Each number is 128 + 24 x the weight over its row's rms, rounded and kept within 0 to 255. Layers, rows and columns count from 0. Numbers have three digits each. The size before them is the row's rms in percent of the matrix's.

# layer 5 MLP up, 1024x256, rms 0.1, rows 852-906, columns 0-127
100:136131120163084118158144132077136120149127103118150147145135137133168128138105129078098133115166143164150123149092077117151177127132134125138133150165124157123145165124122107095153104110123104126138136140113177100139116147109124137131100126161104083158103127203114112126161077099111154104184136118116109134109119102158133130143086126148125102110112164173110122152136136153123133098124
108:118136117131164081136115140136108125125123116137132124139096080129166146130113120149098149144136178163106151116133115120192156119088114124123160116134115112160103119145119143098114171127143094139126104136119144148125133103133131086137152102136081115092127119075123175130117103114134135110172134144139141100072132111161131117126169143126098086149145094126096099123156088126156117112133
102:094107101134109156173090143138126134107100121105132157147123132138099158159120122097165135173129161146148105117159075074128160112151095063128158116148107112138130126113150111113144118161135136168152124150165136102145144104122146149139132096121134124155109109084131101133119103111092114082186151115122137094112143144147129161161144110133135111093149136126096142138155143148118108134153
094:146146173113122132127107125106118126124140134165117191095130145135167154125160136150121095115111130106165152169135080113141164132152131173126164078146149094150118154124122124122124172138071085175155197150152120168174087154116114118127103134144134162102085116121092114121158152132109132148108157153117113092147137097130090093131113120124104123068133138147090096144124125138138130135119
088:126143137201124091096109152134123153125130098151125148166120093112148092105130155153138119138137146128153079133121128128097131152157119080077105109091110108129127167135110069161137133144127145076157154088150159139162181129095126117153118109197121092132108143116102109125125176126135119127155152141104131161103152108135148154147116128141175128112114140136107151111118057164099139166141
103:149086112125146140112103170074145138127105109090121133147091116137116154157118161085124142189118139124108132130183127147099152158151124161108096121133126134133120117124143092154125139129102122191131167110190086152111135115097118124134099082144067111156108151134125132107156131134096111129144142142107122159132141119156117150151071147135130117104130117131137151102128144100125114120147
095:119115157160137102124130132164163139130130147104185091129106100169143122120110112124124129133144150113106179171119109175112072133110059124116137162144125165087142102095125099182123106133114094156091134132168119153140155129122163095131110155131105145122111124107110155093145125117101093154135112147112101134161111152134123130140113132117111158098120110123160148111127128114131134131116
104:125126144087132103092112129120115118175135127113128087171117118119110136126110136133106142141116129163087146166155155135136118107142105131135083111119160138127133132060156141124130160130117117115141177102122136126150147132157141064146107116131164134136107125114133114069146143170132191111147149160124143077112129130134098139132108119134099129048155095146124107135153145126135089093135
101:129106133116162101117113143162178138124160109110166110132149080131133171107110118077112127146138163092141102131145170072118063159168145129136104114157144104085120155095204139155129130143109094110139104124160130144123142120113160094141114104097114102115109112145137100115124125120137107130116125130137112075149109133137089160111157126097137076144127136139101157155154104121141115149140
087:123087089137190189105097129124145156143142089103131171127124157115134142119146134168121146162178131146124147123148129123130101112138131178132127106135087138122072124114159095110180120104133129105128132105174132156104167155142122104121136105138154135187146121085109122113122138123150136110103156122149094117113134117120100139115128130181169111148138167087133117129156139107134130119112
098:141119142092113083136113077122083155134123109161143153150111128130139159124145123129140171121120118084125145129112130151179124151112136170133100075163157192101088118114071098162149141151134079138120193137122134173096154171133133089100107106121106111145129133128122150124128088119115148132118125151144095149109131116136164129120146149138122100134126116139128155089142129114049144129137
093:153150111124087165134150134123125092139176106096129139107115115101153119147115127164129158113131149139130124101150112138137129129145127081080125094081121139109145080090126089118103137115142120135132133079106148128077129161129166130135126126137141099134126163118130093074140103116090150140127167110144120137143130128154125140135140117202158128083112148146123126122138165104148180103146
092:140163130135120101124147130140156124137124119128162105088138124137122186157114155066096102095111170102136125169099180138132152102108143149154120107103152143112119127094126089157128102109169088120125133131099165154173129130104122132163120141114133125109135130135125161093126110097082117174139132099127109153107119153137131123150166142196103095102136142142096138114138122128138117152104
105:132136195101108135140125127146146178129134136123096127123117126126124125147123147114124132090137146155104112150174119087151122106163133124149126147122143187118078111122151087139120092113108106137103105140098128122120159117130147103147146132123106127141105128124109145106121129126103163112146165148108145145136173122171106097090112085140121137158189148134148142133126142128164172185110
107:130145179142124085147101155137117113160114135136127156142133109131128126119152149132094110140093102092143093096160102109111136144094164131149080138088122134132124118117091103112117099177076137099138136137107146123113127099097121132111110091172106139128136091110096130124151123109127152101134161152119154099132123130133181130120107088138106155114180144152142130139141136129112139147116
088:158148142150110129129147148106105093123098166116131094092133142163114118150123125134115131142120162121151143091135158160113178107176093110130102152110163151146126113088151104119144191128091138120137132138138154173143146077117102131131134122129087141150117132134109082149122121084152146127077110110125096137097092125125130136172116125146117119078146117153089157131113100143097176106165
104:136128111131131120110122133069176090098128129156149139093116089112165096152138142104141136155126137105108109157163124168122118124149115105134142141139114156103118080129121107125118142121157110081093171134135145143111126134129130142160139108135137137133127107118122114082123111145136147152109150096078158167125135093150124112140134102170157136123160122101116155143132114085087127140094
101:111121167112157118146102172109139167100157126136109145143074126137138130114137112164153126164136112149136100136162123118124155129119129101141090133139110129097120099117113146090130108130127083137134138138153154170125132141152136164175121129128111109151144142183124123154161110131115144089154089131107110106120120112137090085180123129121077108147126116110155165070145165117121108142139
099:128146148114111170128098177113111113104116139145137145166148097090142167156139150131175099136162102160121108122161167152155113073113105103130145072105119109098141143139109082119106104115148114180123134117180124161146164162148130123127123151089142163171144150138130120121141098131130158109112144125124107125090149118128128135141117128121146114065142122151118112126137128113083162153130
085:126148137113131153083134143119092133134133073104113150134113113122103133127127132135137090084137151124129147168145137142121128146169137119131138117107103128098085095100101118160112132133171113138130060111121125102111143185139142125187155145141171134151109130140163100138135170146140128070133130139174086124162126107138106131169147119134107109140158132149131086124133130087144141151093
100:138134187123131129087133142152144165099124118162134122117120148133127125088152153074123125145088181137147125092123133124153133124113143103151112134102146091114110174104135167106131168158162095158111106095124130139103121127163130133118110139089151167137108115137142100110140127137092128132136173167084101103144128145154113168179141144139100149123129103078152077138143098129169119156108
097:126148162139109117140130155100158156143093052149138109120125145135122099114107152151095143135144118154130127158121132143146140094120107122143109148134178145112127173135145134136118113104102157135112128118161109136112168096137099085136117121081121115101152154165137081137135155153140075114120071108138123095163127098138113103129100132113099089138126117114097072123135127130075129127125
098:086127132172074124157123127168132107104132148066137076098088095182119149114146125092158128181111124140175125159128103133104150141134170121154141115172112112106104106118144137165137101145133118082119136102105116114145148153173116122126115084115141110111130120129166100127117140156128104092102087125154133150117139121135113152108086109133102101113141121119167096137142143086146129136167
092:137070150132155159119122099139166107117099094118138130148139138121149104123129129175129138117119148130132136188125130126095088130102100106128105134129136127101132152117177101115092146112133104166110133123133092128143160151164142143124148106162125152154164121123140093124117111151105113149134108128141102111108145136138119178193127132157131139115099096088118139110130118129142136133093
093:119157154151165117096112100131113126088102126141130178100141112159110145113102130133113154177080155149136126104103130109137126109100134118119094144158123164118140139039165164136127092167149150117106132126153123130124184132149151108129127114137138116101137120142151122118128179115107100124096107124128115116106136093110117152150148128154123141131134134143137109108148131126110129100129
084:111109110144118118132095124094100115119094059182132195139117147160142129099120124098150137152144157072154097106121090154120112168149188113128123108167128086109116167111142148116136108121145142185064096143115106124115158130144103108122136137122137099090138100175121112122115134107171166120143130134090093145130115149133103135114111111110144104110154111148163121115135164130131141155146
087:174111135145126090141125137129130116127099151164124116146143126125127144132139149152106135123150110096129178167138158126130098154144062146120120166121131159119125157087129118102140120126105125172090102142156129102137092159120135117119117124063100094132105100127133168096144113107083098162116118079118149134122120135114121179130044154148079124128072153134114089096118138171130139147100
110:129152148138114118111124145150148107153140080087186139141097126101153132119091151069131157155102148106129120124164127117113104118132091121126120109126181166127119151099107152149098097133104109129097153147125122133127158135126132154172125125088102091154123131085130100108104114141112147101102141101152102089122126122168103068105146156160108129078135124165122082063126101127158144142174
098:123133149088130141121134141117190090137136120135141148110108143149111130092159120133146172087112133119076136127154109147111139108105127115153153120127102118100144132112138130141126143157156145115105124123139135097170094131128133086100139141143129137127120160113115095122140134100123128125127157152124098117131147134118089137148127119144152138098103193071123093120147136130135154141144
102:133147147133095158113144165107101118143112154090131129147116120102121150138127162127142138153132117113130138147156106082129155115132084142086128101103158104102104152120153096141176139109119112081130138133138165169130151112145134106143124126145106145161112105140100122116132100100111162113138143087121089101101134161128119142090093105163077109138173126136154154064150149134165146151086
097:107115162141126109161140109134145139143168127153139157119106152134168117044089116113125141142104102111153114129129099130118150107105124095121152083152127136141096121123160117165070136126153134138084130139138124143168149121104145124148119126099097133135088168165137129149173163120119134131183163097095118130118124130154155139103107083165095150126149080095112123126140128086134131159107
086:141164128158128140154099121129161100125090099171106106121090091147125106136152141139195128124154134119107119131144131172107137158088126147116138081139138139120114139096175097117116152134140140092085122177115143148168154114114121118098144088132131142075185118149116136123090152090113111120093119089125153155098121114128145135131100123111144121087132097161138109077119156118091116098124
098:132110115152119120133110117122144133129151158112111157113076148206113158105143170158138147124111142117164116097130113118159108117123099118144132112141166106094146131136127154125130101145118098138070101160129120129133109149186118097106145113150122127139144097119125116105137144095149155132104107131170143116069142117153123129099094099158138132110096118116120069160151162077095107122094
092:120113145107101098153108097127129126141130135117125125113148095144115129159134122139096145136158142147116103116120145106139142137124126110153090114126159158123118137123127117153116082151156087091087146154158156118181152151119162105134144122138093152142106148149073097165090132106154161124140123110123115096093158085105156117121115099146098133133134185115158171130143089132154163170068
090:141161157093091135142139190100167152111128094141109151110131099110139121107171118151108145106152118140110142152089099097150111112126122101129138155130123107128152205091161103081100139129136044126152161163125151145129130123153120135120118118116126128160118147128104124136120132114106161091151160118127138113146151124117155138129150122155172143141124117106143115151141167118125145154112
202:150130130125116106132106134120134148118153111130135135120083114126113133148136168101090203133103106088121093114172162103118124144155144126135119108131150163136093146114123120158182189112135120143137174090133119164148123113159125143121075136125093070149105137113097112087171128148143110098108150150120124120125115082146105131158093136138125104092146108145123096091121139108120157124136
109:128157116129146081122144121123119133163162113131148138124115135124145113143143075095168169159128125126143140111121114138108191164154154078122139159119138145087126094106079153123096105187167115122145152123124148133150139130151116152080117113120104072165098121144123130149165167173124177093140131121138118104100194150161164127123151109124112140138160142120106133139156130108142112127142
097:182108172159117128093126130101109104115122091130133099094128122102149108131071124115148147152125114105143125115130124171127137119166126138123135103152132120141105208135154122175136129129159101116122136164135102090133149117121081129153140127099124099094126143150116146137117087151135162104111143141185118107159134106131113137139094095155136131143142200122146130097155091130081162163109
085:158147086116103143100130123124116150144131118138120108156102137101127108137116087117143120157097082123115170170158141171104122187139127174111144125123127131113088100105084097125158161138129143095153115121158124128131093110169122163168109130117126085111114160103145113151118150128157090113184098127207130150113148130122132120106112149142098126146093115153113146134177115156117119131173
093:145156160129141112126134112157101137113116069102122165138092137137158160119117181113097126089121155143128093113124079056132132128136144147150126104127088138096074124132095109071138116150174132129115149146114165083138136111176157132115141140166121108118153092175115137132080103091102123141134138121098103138153125133143118180146126139153129130144088167079088117115143098132130124138129
105:134134151121185163146131117148138134180124086106100130142115092127130134120171121137135133161122144127124077120134109169127133172167107126102132086117123118095109113128115105114142135171110119130150125115171121139131175083129131160157146108167143131175149135119148073133131126118136173151108105154137094131130142080159107148138110111083109066103123131195117104114163121147138149089126
098:114098123128141080110149127036148158116129155117122129135079112152123127104144152114122138157139148127126155110127096118131149149140176084132139152134119122092102104096104139118093131156124119107147109100105168110102146068126130126122142115126123133163161142122139149125149150103110120157139144116096105094102115126152140132138147098079124121108155164109126140120131099110090126130130
101:121171165109129135156117143173135129155095154104181169140110111168139141105103092133072158094164169096126106111170102195164090133152098106154122153158115108116124112125124130114106128118121119149141099176151139155123086152185134101146111132118112142168145147120123130155162121096130148102121118153151110136157118119125123083170147136129093115133125097151127102128139140095131119102106
095:147188119111109107143134152174149148147112115131147137073116066112098111169108160106101123132126104127114120120125169132168161098157127137152161138147112087129118158089147110136106095141102099118123149120134159109143136160184140126162133150140123155116104123128123112131147131131139179086139155130109117149133112112155124063102130115144166103132125130154131161145141103113142138160100
093:132112155072143132117140115119092118152154152126103111133113073126156120117135141152150112111133127146114106132103179119096111148115125140123113120130149116059137152091120152160154115137152151102139098123130147125111138142107150113123123150162128146126123123099157171072148129165142168124089141159158184094086130114125133118093121097152112134112131142136105057133129127147120140139144
099:147143122114099081122109138117136119143151163118184101126115143199142118107138111112122116150108098058109131109115105138140152141133129135082134152128152137137121149116168094142137118158129102144176178119122129132093128096194119090133100114104066096140110086107117111138107117141150142118154133119099125120107128151151083112144103124112118132109173138091172115144145112141143139133134
095:103139172153158108127119101124142139104174151166104158094130105091100131127130164081113158128166124123153112144181061118130166142136141086150113112106148102080150171126108148085102110179109166172078111137154137113111169096144114136131126132111130149110141107154126122110110174127093131134095134156116124123105126105152160125132104129142116104132142104110096129102132100112121127129142
101:170122153144107129148131128126106099180123122129159126104141147144163178126147104135098141180119108131132133141176139174103135115147125130108136132089097126138147141111148100160104086177132153160144157144154101116124140131111087108141093154104122131091127154091098101107110171126156182133113129141135126112127128115138111099150140104184136130175167133114141146098161114058127144154114
091:125097141165098139163115149110146127114125105107134145142110159155150178151131180149136103134137069124145133135169149101128110121124118143108119170144126105150102113142128078155151157131180171151179138111148126140136117107131134155125111125138135132114124140122126133141110090159163122096138129127148118151119126098131146138156058108124157098146137140124125150134132166097104161117081
090:135105167119099099149128100090149127153086148157128141122134097196132172114164147141109113124161117088130122122125169113130129147113154171134089148082109128111113142116136139139071121156076094146100176151051137151121160150145130102132147129101110126127150097162113145077141145136116156121077164140110120105090111142120170149123116143123128121099108130135137118086142118143105162176094
092:112108112151090096094102101097125141165143151141160092103119136158121150117129126116111124120113130092094126143161174156113150126144134149157154115177150151146106127123175115144103101111134093176137110139120108131157105116137120080169115092140146156166079139158145087127132125131115091088100144080119134120123095095136095089100121128125123108108120120122141172115159138135173140151105
102:158119132153114125115113153114141148145147107114161137142163111197120169119129157151134096150131111156087123126104130138123129118097138102109074140148083140131154138119137116126103095130119138094150150087144131132189133105130158112122149092153093139105080148147075158107104112110104104096122143141132110152137148152157133122116141115105140143069143119147081126122127132153141162150123
099:118157135110076118097098114121103132176148105123168141138161125107150140108112135126119147163075096166138110174143097142167144105149149157104125092096128120149109165122132123145145171163165137084121140117128137164176135106129136110159131127135115125139145137130151099123127160122093099110099101158137115078110136137151088139143136136163125108128159173152121106113136093134169128125149
107:163174142131099103152080178120101162107088104103129091126105085121147106117093150097151164112106157127097136112165114117134142134178112103131126112137142139135116095124132132129139177131149115125117117141127166107088197125133157155156136098106085124170125141147148122147133129107128140132156162123142132157105110075150155113198163119116164137099147110134135147113141115075104119080120
092:147170139117127078162164130154104197131120116100137141129131100126139115082124156140106125114087124149177131136116129164079139135135114083159105128145201098105139128122160143203149146121148094097106117156152156189135124116111127128161135107120129109130137120082131144128148124076116158070137157097108117122090136131126109115149107158128111135086097093153091108101116112118139110154119
# layer 5 MLP down (transposed), 1024x256, rms 0.0988, rows 852-905, columns 0-127
094:123150130111127108121134134081152113112137154124133123152082137127119150154152152175141109124091101146148159152125144120089114148099124117119089146122141089182160084166103130128081121090117105120138163101136134131090118163116130112124102086179110124116107183151118142168133121148143145091115137162096152170158127132095103109115097141142164138138106114102143139124119093100192132114151
107:127125146142135124135115088116113125128134151105151109121180120136105133129133144128129178136118154141145141100140129108106134109140113133117130100174164153140144155136119139110086105150167128103139087090147171108128117110148156138141108141089130151161119119116163112147147163114134097076089111096152091197121168156096107109116147186146136121098100140161126142128107108150131172128132
107:104114141115144150156154119088135133144051142160144139098133135125165110158124120157138180128143121124102151135136146119154141145141132125187114138152152124119129102113124096150136168111180163139138132124150171143135148165123112128137126120116062146141098103136116108100143119162101094096076111131068129151103130135123106089124161105101101126163143126140131147099151158116121097143089
090:136093105154147135121160097135119133158154143134100133151141135124124161082074118113176167128129097121132172100079134133124140154084145127103077144174148144165133123091102105110100174157086113162147150127093160060127186131158136165122151110147119130112130128148184103134137100161119144096148129133085158142103126129085141161106172128097128167149120111124097128119172111147156112144104
094:140129158137097148079165110104093112122161124182163091187147113139097137114097135130128134149116092098133105130123152112132143142126119106126122107124108133110118063127132157108099166154121089108106112143107151163159107121122109144133112078122109114153115123108134154160114102124148122158150133095090159133167146114103140141098141104158114142190146125141142159127174165132122136165113
105:120141116144132091117129096110131137147106116136131122155089155100139145125124119149119127134109151170149145214148138123112122135158185074128094114158118110122120155141161118137119158127122134109163134122109133118081165100135143147141132129090124158134129159124178142124131129115166146144106067124112139104159113106054092141159182143098152144094132129095104141115083121145135162104119
093:125105144128129100157142099084120133155119124106138128166107128109130108101112115145131138144153114095161061115131094142128123116162142078106110129168146105168151161131122151123133136151046143129138130089123141095121129116141104122159135117131143110102134156172135142111085107141140104118157141172156129142144129129116104117094113100139101128141166114100111083150107121160129092088076
109:122116154107087161115141141184139078096066124164129109163120120113122112146132122107140163109151145152137165149150119115134121147159120154148150115112105135141153143170121156129157148160176120157139142106140141171100111149091126145125106165107101102121146123177158111130152124138105127147104102114148125157148115142137109176154099137140143110101142099145083124105076137126126105132150
105:116116076119152156129096076124179115143105179119154121168128166127154101135116105151133133160122131097119136130132113115137089159141152147142141103129115130162148142133141129153155144114122140138112119096114138125139130119127161135111163132151110121177075143073121135120125089124087155128099148152139135097099158119157100134103137073123086133073126099160084112108170126111104136149107
088:150138115088105063140187125138124131092145104085164128093128139116149127168097139133101107140105132128138122141126140119111123181149138116096165111112159136128113142143128129090103122109138083145104120111100146105148129102139086111088146108137105160120094144116142102140132124105117153136134131094115139164116154144162107074151161137077132133133176147108095126145199108151150110163153
106:158126099128115126062158130134120089117136124133135113082129138079149124110190126128164147128077083148118091084128130123135132119125099145121115132160095162120111140121154108125123120163142108140089108153119143140138108139127158115151130148083155149082135120105100109136150132130102149127143114153118158127077121115153171118095099112148115136105131128127141177212157161187092177126121
094:135096074159043134175136161098085132108126125113148072118134108134106128124127151123134127125106114144165174146118108148100131136188105148156132124130128108099131147183099146149104121116111104091149131179126094126154125111118124110141165160128093175152122116099104109109131137126115126108134107141161159103202173173154128143177160136136162084111077121138116119178143133151095116173098
092:108109082134126098145087095147171134093108143126111090120064116073125173086097118127120148114138120107162127105180120120117134133158125151170155147111121129127114129163151087136141159135134099143133121150119125128107136121108156136098138120151134095096166134121126081125131115140157107140134160146100135135094117125168114168144123113105113140131104073134189124139156154115089118090133
102:133138163142101143136144128127120193170118109088128148135138126139139143112120176137121089100124150148134114098097131107091148125150066137123140109097131104148105107080128125102139127145112148155122135172122146135143122077089107110121117110131126139113144131146130170127100159116124091141138099124146147186117114147158167134136161132129128119130108070095098146115169116125106135137141
102:156107166145129145132122110132145118139158127129135127105180111119131119133153093140145159112153113089140148128175105156100130125062091127146157173147066132116108129097128122114107113134079100103102111174083152083141128128148129145121120150111117139120118173110124131182095131108158110186123143158134160112170144149125095112128128143153118121123158119124120141090107096150130093094092
090:137075146097132133096115100132113103144145153151112125173127158148139160127137107125169129123131074149105136114120154102119084118116194129116147067126147141099144145135093130114135143100138133133117142097134122114099174128124176133124137151143152107114119107152122176151154136124111131135195165124131123205091093125083159148106059115129110110133153091128132132154183152123147148129103
104:122172137155125126122142099145112155150136112123105133147107150151131115093156119105171120124114101138127116132082159132155133165107108153119154145091127149115070149120112114157112146160146169115168114115108156123119137162110159103116125088107111117086111149103178127118117106156156133165133136138106127109132108124116127106111157120108129120181136123140170146131199146140137108093119
099:137160143110160123129083119139067105124133151157137129105153131113136133123100169112142112165143105068138109158117118110098099110124159135146160129135089119115129183109116116147152120135158086109159096165101149108176089068126102147097101145107125102129151105124142147123138128137128184107170136100108152149144140103132142130103138119112125133133122113162173138168113107122142135091153
095:154105111092133104146134145125117160138128092117143130095139134182101111136142101124161148122108165142091105102126117114114137124133100130131154093109144127080150135103098120113127122158135147112133132103098137152138155173139124156123134160087149144124126138086127141112154104122162101122097110151181133130128154121113085132150149138114154149076122124102118146107022107154150098108121
086:151104139155136137141114155129161123118155110106180106117152114175121102139134100093100178137130150148105140079077131088126148081094104077162154154122151086133151115126129124142159160147146145126129137117118159112123129083120091107099111075122135126119154127145144136125112136120151107144135153157099099185142105120186150079123072142139122124119109149126147104153115101117074119154131
094:128134095117147117081114146157127140122107089134119120129127147111165112145117121116167105172122085135143142126128144137136105095136133081141172140155155128107127104150094170118077128106104146137107148092154149113120128119133153137136168128110117111118133169101158132100140095134116094126135053138168158103134136147084113133115113167139141150149110135166140171090084102156146102126125
091:137095139098109130140101100163147113153129149147113134128100138161149136126112133186181111137131110158129107129123139112111161141139085141120125173153095184117099154113125111123179114120119122095136173150115135107172130130111139102130130125151130104097125171139128202112155111169116143144127137107121158178100117164164129086173164114112131127139143100144106095124135109133109088100111
092:122149130137097115123108159146162092153126107158111127109134128149155146117125131119117064169072119106153164152079108144093109115095109144103144123124218134095128121152128125125107076156127130124104127108150125119107140127100129112130142187125110175128107148159146134130149115128150137116160102129111134112146131150073142092134139138146087139123152163151130113121122147122149146106096
092:120166067145161112118139138144135156117135155129095110088100118119147112119102171103119109116107092108139143105103158141118122144102089121075094122129112125181131131133136108143119110162148126105145123130144178132111161118137108146102133125139124127147155151084129143148127115128127167135100094115089142118119159075126107118114114112098112161149127095124113142150122130170074102132139
087:160147091174163091114160114145136145150174113118118100163084172118079151107085203143129125106081125100112130133120147135137120169177142131077114148126115126153145142109158119097147113111086105109093116068101112118089160125163140144118078115154107100128101159106117168148183109099139136119134097122133142092143123132070124130100160126121126144165107150159140101125108119134158117150138
082:119184083131155146132137141149122126126123168127152120122192078102146122142127143126117110125147122188106117127152159126080120098095112095126157148117154177131122125137110095172131128114086109100161179051158148161135088115130127112115100080131095148131118123100135131108151110125095122161143134131100128132136111128096161131128126145148108121144078123139106123156050092161122117143131
084:104152130126116115134111125105112162152129122136159132115138155164127099153123088088157129178148152166131128124157086125136144126156177111137145091146159079101125100139143129125111125150190138100160133099120142113108127097115115126134164127156132117154177139117130113121126127138118140127109130149122115111158129104174098107117151123092147145101168102083107123143125099095121095146130
115:103081105092150155145097121111167127114148119118115142139150092132156129164150107115116108114158087097109132123125166097159120112168170113135140100141141150125144082162113114136120128112166126146109125148143115190168138136082113156149146116165108091112131143120116124125150147104127125148132138109121120127141157157137120153182078133202129135125125105092107122121037132135089106147126
093:141098164117123088124155151079124138155149151149114135130129111128140177101145121138110117140124139119142135114125125132149124107119181123179168105122111129095105084133103074140127147097156132136151129167113127125139109123108122112080079151115157157120130132143145110132080160143165117155161120126131145123093108117080121059149130160112141161164149125152136086142251119135159128101133
107:117188151090159117101090116140132132171167090155117134128155148136103097087165122127162129127169128115116163136091122107147130135114130147155098123143135147117096166136136144154107131117117150094151164124139107117156134102192101124122156165105082133150115147177097161145120124144093126135145106095140109129103129118163095189155117099076106153131158089130132098134172094108125193101100
097:110107120104097131089127147144144092178132163124102096145119136094150145187128095113128113127143143137090123094132154132141165132124084159160111138126116118122144148121124138115117096139104161155115146106154160120158136136125160164120106119205165128133128101103134138145129100129132109110074144139151096129124124160079115081098089127148150120152104128119137102130048134132101087113122
085:141115081142103130112138146110094173086124121083157137157157120065163140117121114106095105129108107118168163163145158109093103181129139129141095140083139136151123101143134109104101145138105124127157144120140125156098109170130096105139128124150152128139096163126136109142147152136134119121114156181144132075163140123102123159137151165166120153151144122109125123125084124127109108149132
105:135137144146089091113134118134116111159146080096125138063141118127174111087114117116136120108159061108134132146170104074142137084105114123129111118114125158175153108124120153143149141151151158127137171108116127115091142107143108109105126121068102104129117142122162120122157133133146143103098125136143105135131122102086129150145181116155151159125096119154126148103081140132114131135101
094:139126116108159133099091138131131109145129129146092133134134157104125089126128092128155109119104149085130140147151133137098085114109131120094109164143128150132126098135155083116149131111107167128150073136096136109109103123171138139145107190119143103114117171165139115134167120161147130159139146111178103133096119132154125144108094122135143125131123109100099104136143103160125111126103
095:131112146094152109149117146114138119136146162070158112141119127131143130161095146128124139136120110120153111130127119114147124170124099093154134154105128173115132078163107148112135172122120168112115149091164148075144093108133131135137132147136174176172104154110124139087084127104128123119101118138158128120111129124124094172105111093121141100147120184176110154164078118161165134119148
104:121125118140134142110141139112145124136128127131139126119119125142091116137132141116130154125045136136117103121178142113105121154132179095120098118133130154125103142135136124131152146108129133114132161136124132156140120116152114131156113134115115117138135118116125126107145123161127133111113146141140106140134122132084117123164124149134165131113157135129129135114000149135130144115123
116:123115134134136106149108134133101139083087121142115098125156118119138091134150125115122136137177118160143171113139124153107087145141153133082117099132156148153110151086162133107150148082170164144129136125125142155132190103127112138140140174128116104174148124120140145104130122097106109101118111140078137146124096115125120117127162181167082126090145111121146115127200094123182140193129
091:048101080126139135103106151141141139132137153115137122147150137163174133127132097177123121125145131132159147141109120152125137102136148112151179113124130098141137080131111113113102110159114123149157144124129088135132125166097159113084124119106134127137126103085142139112148108152194095116149092108115127090134148147147110120128131140139143149137120105170135104140131173099108101120127
087:121122104113120071160094123114129141143096150145153141091151123133153129097161158131126119109133174151110071117120133086131133080106129100145136117130161140142143138167148117137122103107080120160128123158103114139119178131120121113111085131107130152129141098152141126138133109116145159140120156120092149134121077132083126133128139118138169145163169114135130138115028155081152117152101
086:130140142094126156109082134105118099121104078148148098125116110122137123093122144115116118129121098155141166093125151121108103112108144185121131125178161125167129152142124112127149123166141086105155143087157133150121096179131103130121131125107143154130098147119149147097173112099142126140153162115118151129123119096072146129098106149092161136160132132173112127111153179142175127163108
118:118135143117178156122145102133128137103134139119117103144098149141097123104143123096104126115106093115160140105128132131124178108073126135086118139114134141119105105167115112127125143135080110127128107121118130170209114143130123160133109133157176130149160147149123095143137078124140135146049170147083128114101141194179131100144118134151168153113147141120114125125144139116101113116126
098:139117120105114101100121146119188151118156104118197142144117095107132083110108124170133115162134152143129110089139123140144138132126131178127156148127124127159121158131179152148123152117171123090141159101130106122124155160098105150116117116132123107136169105122132105126147108118132117121151135153164155128125126131182108144121141089091164116186107166103164154114140123141120109114149
106:097128142121126079147112100083097149112124138136096156128150112164130174143132087128176166160154174112142110142121106090129154089131104109122139123138088153135136121153155126165121119142123109114141115107127125079148116145108114117063154150113139128107111100141122136133119074132108150165133126123132111106141112112097144164108113146119167118136106145102125123152000145138166139148127
096:128128112128163182086134136100106140082102159163161100153108108133146113158093172127149140141182126128109090166158152117155154158131141161144134099104099173121116076163134110130130120131108106108145136153113123103152087105150127095078115156146131097145162133108177146084125113138133124122111087116140133115158154125172108173140091157122150093101118179097104142144172139079102170091110
100:164106163086090104159091132111121146142169142104170126150126147121130129149075119118108139112081108101115141124137093140125116129108113142147143080107156133109108088073145118109149107124090132163150121085132122128134101083107159145148112126090154137093172160122115139181151134141134125139152131107121168155170138146213123113166145122141119113105075169109082149146122170137139163090087
098:143116129130116091103108124116110130139131145144132171157132128167129085156105125113158120108152147121152114176104115140159163132145145095082122105125157057105126120145127077123081113162134112168104115103096106141106115155121124114103163142092137170165140086114120146115116157131091120123126098152113142134145118103105126128157166114082100144150094154095093081110088131135128109155125
097:156126095122143133151156164157112117113134135105158107141139131134122130152110112163115100142142159118098124118121130138148114121120087196145148130149146147168159095122130072138137113102117107097083126091121153141104106140139179133146110153118099122160117187136121099142128114149129107140134138085141106166153136157066136126140143131116143133083109127154145099126028121120137141124116
102:139116108089136092130128138107125127138166115103110137180139168155179133169132114151115142110144139112130095098145129134129121129161111099129159154161105143115146189115144135115129105128146153118110085138080123123129143127114123132125152119139151141070085129132091168134150129103122149135181142156090143154088108096105160115141175145134122145164105165154102125112132115091128116158137
095:107151113112122112150150100150141115091135115168127065152129103128104174089088069103101146177130140159136127100119125142122150141131108109100144114112096128148141155140103168102109111129141131107082168184156129136100142134143159105099144105137123146129112109121129093156128115114162127132114136102092122122141143162158142117119134147139121112126152143122113107141111137150125133131133
093:152106085137176132085138154125153142121167131108132131131110118102133122125148089120121114116155137104132121108144100113123118094149141126132159112129136132133112126161103104137165136114165145171150160087119126133162087179138133144098119124112129114139121134071137093146133142156144081144116102119148120122090162161166152130140073166109165140098144108145107127148171147109116071093171
094:111125108141107121164130134159146100102120114100112132157111128128134125150133108113089134157156108117145100151110101158131132149160137104111126172120159106138112125164127101138109129114126118135155090117122155130071131148126146138133106108135143151163151104095139131110140158156107151176139133096114141165117188126191157137138175146110133118150111114169093124116177123117082151131120
103:138089131162097120162143107137146136141086137135163206135122136131087117138112074169147140105159148094088087153147091137160143123156143126121124128136122103138146141115130154101140144121171142139137128138079116139110158154120117108146173144104100166098092166136093127141134117097136118126106108133160140132147140075094109116106155130131091197158168104110148132110131103097122145134076
091:115119132078093114103135126128069138091162139121143103145168152120135115116141137132123136160161127137070155144150118119139128137087124143172123171123174137164131110148183138148123135121168125128123126132119125108144177094108162167152110093139130101118126134075123145195097093116125158116086109106144125149149084150093108122137117167075129115129098143146128118140128125116121151176122
097:132137136150109115105125113148141114115117125098114103174125137120094145138141130125170133115127140159079098092088124103111130118118129171122116179098134114125123134119126146093165160126066122116112155150078140114138123176116099060126133081101157129111115092109111147145163121164140162091146123117118161110112113132088119093090142123134114135136145116112155157116180104130149129098135